Each number is 128 + 24 x the weight over its row's rms, rounded and kept within 0 to 255. Layers, rows and columns count from 0. The size above them is the row's rms in percent of the matrix's.

# layer 4 attention value, 128x128, rms 0.163, rows 36-46, columns 0-63
size [ 91  99  93  89 112  84  81  91  83  87  96]
[[105 215 103 143 126 122 132 113 137  93  97  91  81 153 124 101 111 135 148 122 117  93 113 150 109 113 142  92 181 157 113 108 138 118 157 140 127 103 163 110 135 162 122 141 103 127 121 126 109 146 145 106 106  96 117  81 152 139 137  79 134 156  91  82]
 [128  95  92 123 130 137 138 108 111 164 111 126 174 137  93 127 156 119  99  84 172  79 156 108 110 121  97 141 143 113 135 106 124 105 149  98 133 139 116 132 105 108  93  86 115  70 158  92 146 116  84 111 127 117 151 145 125 125 116  98 140 144 123  88]
 [153 131 117 124 126  99 110 162  68  60 150 149 124 121 105 119 146 116 119 149 103 119 114 113 114 118 117 159 175 119 114 123 108 151 150 152 155 117 105  85 105 157 121 151 182 115 160 145 127  68 125 117 119 157 117 130 112 137 140 139 105 128  63  95]
 [ 76  93  73 168 111 107 134  88 135 172 138 135 110 169 125 143 136 127 103 104 146 127 100  93 148 117 152 118  85 175 173 101 156 107 134 171 124 155 125 122 160 122 110 112 108 162 147 128 156 141 141 159  91 127 129 131 154 131 135 101 103  92 127 165]
 [ 80 119 122 135 170 116 116 169 113 151 109  90 114 126 126  88  94  99 141 166 147 106  90 141 145 134 114 129 145 135 121 126 135 118 107 135 149 133 116  82 116 111 134  89 114  71 156 167 157 118 118 111 117 146 135 100 108 146  73 118 127 103 134 122]
 [203 164 118 120 117 156 103 170 107 152 116 159 143 113 150 120 135 136 124 151  96 156 108 138 133 165 110 131 121  96 139 148 105 110  97 131 124 108 152 141 141 128 126 203  95 124 133  93 109 114  96 135 144 152 124 132 133 143 127 149 117 190 137 113]
 [114 104 153  94 135 179 130 127 113 126 123 156  98 133 144 144 149 129 165 144 121 109  95 146 110 135 150 139 180 151 101 117 117 121 124 161 162 116 136 154 144 142 136  93 147 121 149 131 110 108 121 121 114  97 110 163 136 114 146 176 105 132 128 114]
 [160 117 132 152 146 126  59 161 123 105 116 110 111 140  90 166 112 137  95 104 176 157 118 127 149 115 119 107 160 177  91 131 144 101  70 115 121 130 103  98 115  93 159 174 142  92 147 128 141 126 169 156 138  87 106 109 132 141 158 161 144 138 126 145]
 [ 95 143  94  88  97 112 120 100 203 135 165 124 112 131 182 126 129 155 128 152 167 130 139 106  89 115 171 121 102 141  93 120 141 140  92 105  95 160 141 146 145 122 138 101  83 125 146 126 106 135 144 127 140 112 119  99  94  89 125 127 175 122 126 142]
 [119 158 167  97 149 104  73 114  97 135 126 122 174 127  91 141 159 170  88 122 155  90 143 133 130 121 160 136 117  85  99 117 145 129 138 127 116 115 162 157  85 121 144 115 127 165 181 120 166 103 118 102 142 110 157 108 130 143 166 143 143  82 141 122]
 [ 51 110 148 138 165  56 117 160 116 130 163  75 166 116 127 153 107 129 118  85 130 109  97  82 108 135  90 110 120 121 133 131 136 136 127  99 142 108 119  95 144 104 154 117 167 102 119 149 117 134 116 119 161 161 128 120 117 137 131 160 151 146 117 119]]
# layer 4 attention output (transposed), 128x128, rms 0.136, rows 36-45, columns 0-63
size [100  97 104  97 103  96  93 100  90  99]
[[ 86 139 158 114 150 125 126 137 123 132 133 133 133  81  97 131 143  81 133 140 121  86  96 137 106 144 158 140 137 166 151 163 126  74 122 118 118 129 109 161 120 161  83 144  67  90 104 110 107 143 111 145 155 115  74 118 159  92 143  80  98 120 144 135]
 [115 155 136 133 126 127 124 133  87 137 145 152 123 131 138 170 143 137 108 114 157  82 159 126 152 122 151  95  79 127 107 112  95 145 137 125  89 135 127 108 102  90 128 129 157 103 139 141 107 154 159  88 140 148 149 152 156 132 155 115 114 118 114 115]
 [130 138 125 112 127 147 132 121 138 141 141 147 116 139 145 164 115 112 156 100 154 146 139 121 113 110 135 141 121 105 103 158  94 111 131 150  86  88 117 152 138 129 135 160 126 127 117 142  90 100 145  90 121  92 114 127  59 115 137 116  80 191 120 133]
 [133 148 131 117 149 106 130 132 135  98 144 134 110 111 192 160  78 107 131 113 131 151 124 125 135 116 107 108  79 116 116 125 110 129 187 121  91 137 141 112 121 139 145  99 166 140 130 146 110 173 176 137 174 103 143 114 143 121  88 129 137  91 156 140]
 [ 73  95 151 131 182 101 149 125 111 152  98 153  99 108 126 116 101 107 111 130  95 111 104 121 108 161 125 143 116 142 100 139 139 141 106 130 167 163 106 113 201 132 106 119 105 132 154 125  76 163 130 142 139 130 126 117 138 133 109 175 172  96 112 177]
 [176  83 146 156 130 113 136 136  99 145  97 114 137 133 143 122 193  93 134 105 128 120  92 116 124 158 111 165 153 142 130 126 145 132 150 157 159 132 128 158 168 114 135 150 123 142 166 108 129  74 123 135 170 100 116 140 109 125 133 131 124 161  95 111]
 [137 181 131 137 113 124  84 138 130 129 131 101 126 101 109 131 114 135 120 177 100 138 121 145 125 139 124  94 147 105  80 150  80 152 115 172 127  95  90  86 147 151 132 148 144 140 161  73 132 136 143  85 175 113 125 120  92 103 135 112 147 131 111 116]
 [ 87 111 155 130 115 113 113 151 130 115 133 125 108  74  98 100  94 150 145 163 142  75 145 115 125 125 127 134 150 129  61 159 109 187 117 123 128 130 102 104  84 123 101 131  90 110 122 153 157 105 141  91 169 147 180 121 122 139 119  77 130 136 144 110]
 [135 122 125 146 171 153 138 119 117  94  99 145 116 106 118 146 140 157 112 164 143  93 121 126 149 129 107 149 123 119 166 157 107 111  87  44 147 124 148 163 103 154 116 193 129 140 168  93 161 133 146 138 131 125 140 147 115 103 132 124 122 111 189 103]
 [104 118 137  95 138 127 127  74  97 114 114 132 161 127 100 117 104 124 134 164 122 100 156 166 118 167 125 120 145 132  98  81 168 140 127 143  92 143 221  89  99 111 171 135 143 109 139 164 153 120 116 113 165 142  93 121 124 122 138 170 139 101  97  88]]